From a checkpoint of a small transformer trained on Wikipedia: rotary positions.
Each number is 500 + 50 x the weight over its row's rms, rounded and kept within 0 to 999. Layers, rows and columns count from 0. Numbers have three digits each. The size before them is the row's rms in percent of the matrix's.

# layer 5 MLP down (transposed), 1024x256, rms 0.0811, rows 11-106, columns 160-191
109:557578540561601462511532528478352517435419505473492543490475477578556484519429586530437497412503
101:441533546536512509473537517503566518503462472485550564418458500491424491459538591490487505507500
099:486489460505472462531503462521548470448519487465524430435506437451584428598477449523542579543555
103:507444472496488533511502469416430541480497641510435537523486459402595541547555484446501517518553
089:447445402438514581533521454469532579429507524504514553479438545423508491483499535552491516516530
090:477622496518550564407457517549444422463459385560416578584444493505519572528504530545544501467511
086:516498480390536524557414527401426454610541515559514538532539568431557399450502503508434490481434
098:517447483545477512433454575549449477475477542444418567542553510528516525413496449459484512530521
098:430499407547493513514496497457545482522484589506524538541457462569524530471586552483525479466433
089:438450549524540480495602508567495580443526556503476532479564487425483431481417450456449460454575
098:525471440484525439547504527547545498481544522430517508483542415512536538464472559442429489579524
099:550544480422555448512370453492588502561488519479383491526500519553489508487347554420485499523513
104:536426547511570557563569499515513570476493463455453549510573535482425512626520578491560483572509
090:500528506602563460435478523464494468524483476537565465404457449445577520505547548553421575485594
096:507461466551455552436576483427406538502505454632552594528494533500511458443469568492533441538565
104:513423521529482569483404456653451539476464450471475461487552510532512474538529574416520469500395
091:555478555493467444463653564474496461523591497510608513510461568582514433513480426419503565471538
100:397566465513617499532497482482524559448461555492478505483483451456523474507507455546512491481546
094:555456540606454564510484487557379545534456559548431456640518474462466577435609505471408462417597
103:437621442451427511552486535614601507426526545490535676568582491441542498573581443398457580487518
103:524529555498602486492457498493539469496430519529515526553537517542555451440390603471564546494492
101:554549488509490505616589542536586557486524452475402525494582442477491593570557547395382545405458
105:507523488630619501604547464505501514526467519441419503520547477493463544467587453503522475456570
104:428569566442582438458511489550604507425465469487442488502506590510533546427506544451500575580563
104:503481470506379575503516480495501590494538496476429535410522483490456463437459455474519555581469
100:495462493471516563517472499430449453512515534493465572475477562488493408478655530515501609513535
100:516561472505546542475513411510502497513450602527440502514569488496414453437586565521533451496441
100:480436543497438477476561527440527485466475415462503564534527474479449540578503518503501515635467
113:478515440425421499520519506410486477600530499505550523521427613535499531456530455530508564501513
099:457487485526524468554533563518511529545510471532494488506364409421467432541525484462487510460488
088:554442502462513487567531516587517580496412416495475427499519494503608562595373539494505574481394
108:427525545492455496409473503556527496451482509450464496553473474506494508536503517501472428446423
099:528500472503506495521594496538562453446530468386434474507552508502498578501402508546481467473544
105:622444515469458446467410509429542476559513437454550598423406501465477458510572549540573533579506
108:560558570457500499494472588495561450447469503506524489577530463550455496455513504508411479463502
090:501511541511495524529499519451530497622479550534496482464599471552417468566483511533540431557511
088:390586509549474568569514528586530559518398491495405539464498472517584574487432542539525525419445
092:494504518537517506447488366454480463545485429522472461458500486485491435409661455479464531573599
105:486543478571435526468619508483526534519560543470580484482546495500541425458476423553510491558370
102:472439504466437516542450565469396520494401473552552545516495501477448481498414468495532492499526
107:522464499473505527489459542586446518584560503545552460550484552533488555546441519626492481516444
092:467511454430489555487481562476556577489469489512494500476510581479510540419496488567479521634459
098:511451555455541574484426577528466494547483458584488542440511526548496443573578445491453494567502
100:483506537514539463505401451556473525565564454456416580482498548395455513460567524550501492473450
095:457515467447539526503550545475442517506459478423519523548421532502533502485468424465510517515444
095:485578506457571545624514514438505537519420569399468395594581511580476407449463444548521459448457
105:520571546543496442517518534558546481474413577481521504505403497558524438448417541430552491483559
109:502498495635526598469492461478404472574462482425492457547541438557423513451449590449532447551529
101:459475490471608500428459541564527541523520467529523440412435498445481472555537557568498490487498
090:471453495426569469552533487483366529480515561501523507501542627464485439482552601444477453543479
110:516616486567490484467563500436437523562486519561496536515414509445554453532471569456541529441388
110:476547579551458459454535490529544625621495509502354447472527496479499452435468427532488517365587
096:564556483492472519536489533527465540495498543559478457422421585544407513500513505549398442537485
078:495500364481473511559520412523534497515474546476428435469498503433474539608517492543461483471439
107:511448492511454566607463502514381442473510519408511441462474462541532469494650471611556511499485
102:568466490523577593484528493523444455460412398549465537527483469393483615603527547467451527417503
086:455489498522506515540475561500514539479498614471563571494446450437531473503452533459522495499471
085:500605434536468496497443499549508551440468517412517544515541524548291437461444463523466483513576
102:462510472466570497412514478502402623387478452468599489498482531455449549506537474474508507489463
093:370576511544517493542506526436481514514530469450477574463514533585419508408460529506434530489517
089:464480471536549535524530483520434475461583490446430502493529557501495510550536421601503592469523
104:512522513535432474532457558548422452496495505446452467545462535543580540479471532513464536608512
105:471519477506515423559437580474480473470434574516372415489503543456556488499505494473409534477515
101:455440543397563388520359583443585487522399481484511490455473453501508441460558509586452599440491
093:447583487520545651503463563475533477388465480476486501546413466427505497602496563523485479485536
101:445512379539477502502474462515435452593524468485437413497553476547428471447413537503432464424471
087:427498463522497458540512538479476368541441411429460504505516449520468518495452541598612527544614
078:435517461500464520447477457560530566497554524491503429552499473514473461499553525489567533578469
105:437569546429513452428505497494553486534510488542575562524425539531499482531539547581528469475488
105:570498447468530499541533589458519397440511432533507505539614520554532532474535506545452439492462
094:464494464478476528442365403505531378532563471499523461497562450474500549441564468428572475559485
107:468534487580504504582569543576532545392508514510449442554585461476469466463505495562540520527587
102:440486439526495417526565599525504444475596490544561468406412511464476458479594426518509531451526
089:377540544516469521501521550480473584584519461491527453524538459487471567564476461449525506486567
107:525539571537426448564458462424417486566430480540549499528391428472513555448499526507504514460488
106:557409470520547530457462522515476430454381459400449546451518522551468552518595396565502466523558
106:481548419467584516497530496380604467560515518496504561494527507539540509453602533520461492471499
121:568522426511500551471496504464414457517598491454507523457455539558416558496575533489436525536597
090:468563536399582490556547506492629460459438517451461501503442562466518505440575544511400515413554
101:522456461536481570549543438552483590454502483405483506490595388435535446473510550450498499546640
110:532606462512437539432535490484534469486515554513425555457591491508488508434429505458517576659505
081:552523474505466476532583447553456565528490463399505496508583425495515573566497543454513440439553
104:477548498502587499494446481490400573519552495415511473520482529377500511509560529458549494530515
101:476505493501466543619524577539496572528448520559489491442410498466450492487452474478497471435554
105:521499449609481522459566543450480386547489477537428519445494523529480503479511552541504422557586
101:516561519475482524474522442534555493579535440450351466584602532563554476528501548480496544428549
102:407546466368512470567449523491588510476437482450519530545491555530464615517572475485474506419547
107:532468549460501561562471523460474499562463481407440505522488566456463538458538530402374604510570
099:549569503483575432501467514501455465500491466531527495427437488481556508423425440494498563489520
097:574523480436468511488482443450487418418475517492473605485543520466576494503582454508468369540503
107:424521512570470490466551465470555559536499553462398424546502497513508555502549429599516547572498
111:474557477439545541384580493437453414476566593535514455570437434369552515495569600447548565514511
100:412448516412510567540490475472448477440492437499467357463514541489452506550470549514523432462468
094:422542556475482571552467563506465580537400469538495563466480594509489500490543469539426427464504
110:583531515531508452457445485541426561439520534542578397449504468558456495564445507537522450546410
103:512590549583506519521524614517536491468496485553426566554514604555440595417519485580504596470554
# layer 5 MLP up, 1024x256, rms 0.0939, rows 12-107, columns 160-191
100:520477419453475404455489543520460538529516581523549549505480473398440509490509473480470482441479
097:490471535428403429461465433493556567528469438623426532463513468454506562495537502490467446502491
103:458518541550439513468538431469416464425569451481470487480500409458557515558567466434507544592453
077:539579581477487446529418566531449524571529445447428445459487550521541544519477500489505452524470
084:589487484402433521559494452440474528536571605511518465504524440472461497554479540336400535553512
086:446496553486523442558543500492447449537561466487496557476553484540464525572499486518475518416494
097:640538412476538408427540510438467497486483456527581472440517496425589496499404508422516461527510
095:539407590508553436512492518540512500500560427403478479466494530431532467571524440533357490553507
081:554480413471441547513537593482555549546474500550439545461586467480468485510503447523490486609484
096:535511526597422499513541453549542538449651529482486478590459527490493570643564524526454487414537
099:448406474508491485477455501512525502450520447479516532637485575545517484500467467434487567451438
102:525553562519554467443486494472533444458489533581444529497452528470489487587517462465536462480528
090:475565526504516467554602523541457539487467558530511426591439452537565424422442530525350525636505
099:492559467513511520401511526428448477440508437543415474422484519426558538486472489508502511477527
107:495577569530578493446463435410477503518559527486545502429612528528521495428416425479523545474434
089:521445468434470537500424455450518545456526432572440530447513455448532501527501495553486415494377
098:475408476430554484454472451451524486465499547634527458583503533518608457499423420544512491534476
093:458551366412544504429524401471458441504477514503433510575410488498468550498501477471555425565467
104:459523480479500478520589498511520547498534502580434425606399531456463494528472430397394559479519
105:483475475528493438527619464543450505472487569549508505542456483447500430485580524438495508572611
101:505541509510538429464602532491544442528514529507450465477482532428506406532520380505442476509492
105:547395456513525514535569490473533596580575493549602437506534473420463504434596508430500487579532
105:491446503488506504520522474495531488526474525483501483471422506558487422504514485459469512470538
105:454478589478418526560515513507536490455526555525436539449526444515514532554465416489448545423526
100:539539465437491433503499436448387456469497548517425434497468544441489514497539511457480460575548
105:537557520534501435578530502468564463542477479569458463431441532438539518496408473523526484545471
100:593399486541521485579509452414413446471522472431474497507540531458499527483554496492467461529496
117:593546563453467532531513443394460523462531467525462424560513546406490528510486516515470546417507
096:415526480465519432533459407503455459500536433584546516524441448422551528546577513451428487492471
087:465494470472519489508553465442510568519491420481530514425460515443529498503581583485490516559455
109:539470472475445420530483581486521518450611504524431555461526527523490543506403384503495448530449
097:495501442459554484516491490482557456563525543468574451506471427356553347553576419553503494574491
106:458493508447424421431467440442494486510476513508509447456508436460431468490500492480542513553486
112:506530515521436511387532499522543568468532484468484497616540453493532437581598512483436401459339
090:462551539499552468467519450491460408489489517603421479465471472470463508463481494526439570464542
081:569565567504482503448418540468431515518580469471469359496464499478456425471494404431352531560512
089:415494481505562412433597474519503477417516564460556522455393500405535466483513429431492631496497
106:459521510534525510517483509454524454470515491511475490538467559497414470474498534570465455517521
102:399544479565434416504431474425429532501465559596472531552489476492499498408469391578509529446430
111:592437437466496408526545450515493496483538482565504517610409528465463475579521421475410549481487
092:556604500424543498424527439468537593539492458594498515391437350529570508552564433436504477495533
096:526558590486494487435490523471471500559460476526482556493558462510516425418573427552472473509529
100:634513452472529362499507413443518511522510495515510514476429455408440478449492423528420435597475
091:467570514487516524449487490485541477493523515548515534518428447479556467544498533529381459439535
095:436579534434513550573504574489553523527482504581427526591544472454453488495458484535526425469469
107:484572505516508490553580536522548402408448448526482471475535497438474451478458479472464519509538
112:518420519516525529451463529503440471481493537578336486516504471485492500557460417454546488468484
102:471477491473528542425474519529435424432495517537540470455457506426485494432549391476543556493537
087:500593493531585493431551438450558518497556542582522451397459489456543477482439562442505505473387
114:457503551501555482456482510455323503421482499573432466445428406472544463515646517521502635463519
110:513550508460558461439512512478508464445526409495501432487427457567495454422541442514553473463547
091:485521510467515461485492481459492486462535445464493460510549491490522543538520461450476536335502
073:585505568498485546556457548507470544495480470448516497584455558497488501505492404544441508548502
109:483507432498500589523581556493511507537416539584467473506452534504450469570511499336519461476545
103:499503462511551493393493430508547574539432516548468479467512488503495463595460406556420503528489
085:506533462489465543552404522478420490519551579562480483561424559529501492461447458468383528426489
084:522492564586441434532577392530557381439477539537519480420471519480431438502427436561463509593406
106:494531500362437436497522525434495535479470425497402571539473566545522485456555518461502474555496
090:508535457518436330445430436497586462560494463488485459499525421524499462521474446441554435452523
087:545519506436469491473566443523517522510536450565432484483477466551484507461505530391462438548558
109:516510441461415438532513455423467499466455471509594521492399503472520481553561467458522518493569
110:509506506455490450483474470454462483476466472484471465485468481471512531472469526542455449595386
099:506500500415558450591561396443559381535468522502446507469479460514577496501390562424470482582444
091:434508484505582505547487486512525483386489476376542539544465507563548463524429477445510538467500
102:614491432573463508586432479509519519451502538462573443558537514424554405529487563488468455562466
088:486484502508520501404490555459455547451515545566452558471592517449559543487423432531399445521422
079:530562513549485516534367495416514478503509523587478480593430473521507481521502409436456462439636
105:555470539524498430501549494570517486459579518518573490514523425534544500563406410545479438455386
105:532543517507513466424513464491408439477411519529461447451593537509505474458526498616441419490459
092:545569526411537458476538398429507482477506402538504557566482467456539476516494437451413467519478
114:442516555503473324561494480489540503465497479506449412510491520462591417437579460492472527466419
103:561476467448502478435458449488496399458532480525479425492515500536479527552529523439479566509526
089:471492572350556380511436599572467545482495517570460486581560424508603522475493430541470526451486
105:473524573489507450547452402480449466513443513492400463458404529574511476464592488467401544504522
105:504442446449391428535535524523448462470475436514402461562526590525506409446440440500501503565430
105:435479522490524480456472458475526393424522570629506478496505528398516510462474391456508581448512
122:548430509459451491517411495455449467529481510513538495509477529486470452615548440459505617462495
089:493552377518541481401412498473553472533535551543516495431497476603441488377480474491465368507491
104:465637512503497453508563543498496478410469512592530525542491472410525461567472534377493471484478
116:502517430480472473545409514515520449443513415486531490506430475535459502569499435427506524620551
077:559418548584488416442425466503505431506496446523538485468405526526559382535496503410417488531513
106:449537446547512460497491466393495559366552492548512462510502398559515470541506587433480454556451
098:401454534495503523510485468456511512527506579504448527594370468492437467537464561427505501557515
106:571468476547465444494434524520502512551502549501435510488477544599486397468589538537425478471378
099:429603626500461447376488462502565431539594589452564495555529495530630441555440427488438490445447
103:578535372544544561561569426408514459466517411495514390501493422520471405599499494423471557498497
107:533509588467438480509531503512416428517499495542457507464460558514500392492535493506474487470497
098:478542526498355498492466554484513511466636494451392548530447466431508497606530542488479432425459
098:444440507468448501425420435469387565439510499544473501427558377487446497522550493534506497500496
109:458505530433451555535502504501516475499523486526436468464518485522440527520503454545515508505522
110:523429376412639508435447435454460453519532406540525444535545556463439483606443547555462493508551
099:514488556501533555495516540494421491420518514439482461410557581591436492531527484547496395540535
096:493533531428504457467504546487413518479476484444483508530458560512549412472478473531428446468514
112:562501514525460464508465456493495359448588484517448480540526445575553499516456420471524411445468
104:490439460521575557554452424471503478530513476521502465419514436417496507584456494524508455452410
108:506446507483525420468459426374509531540614613510404511415453558540447430592527479538502418435445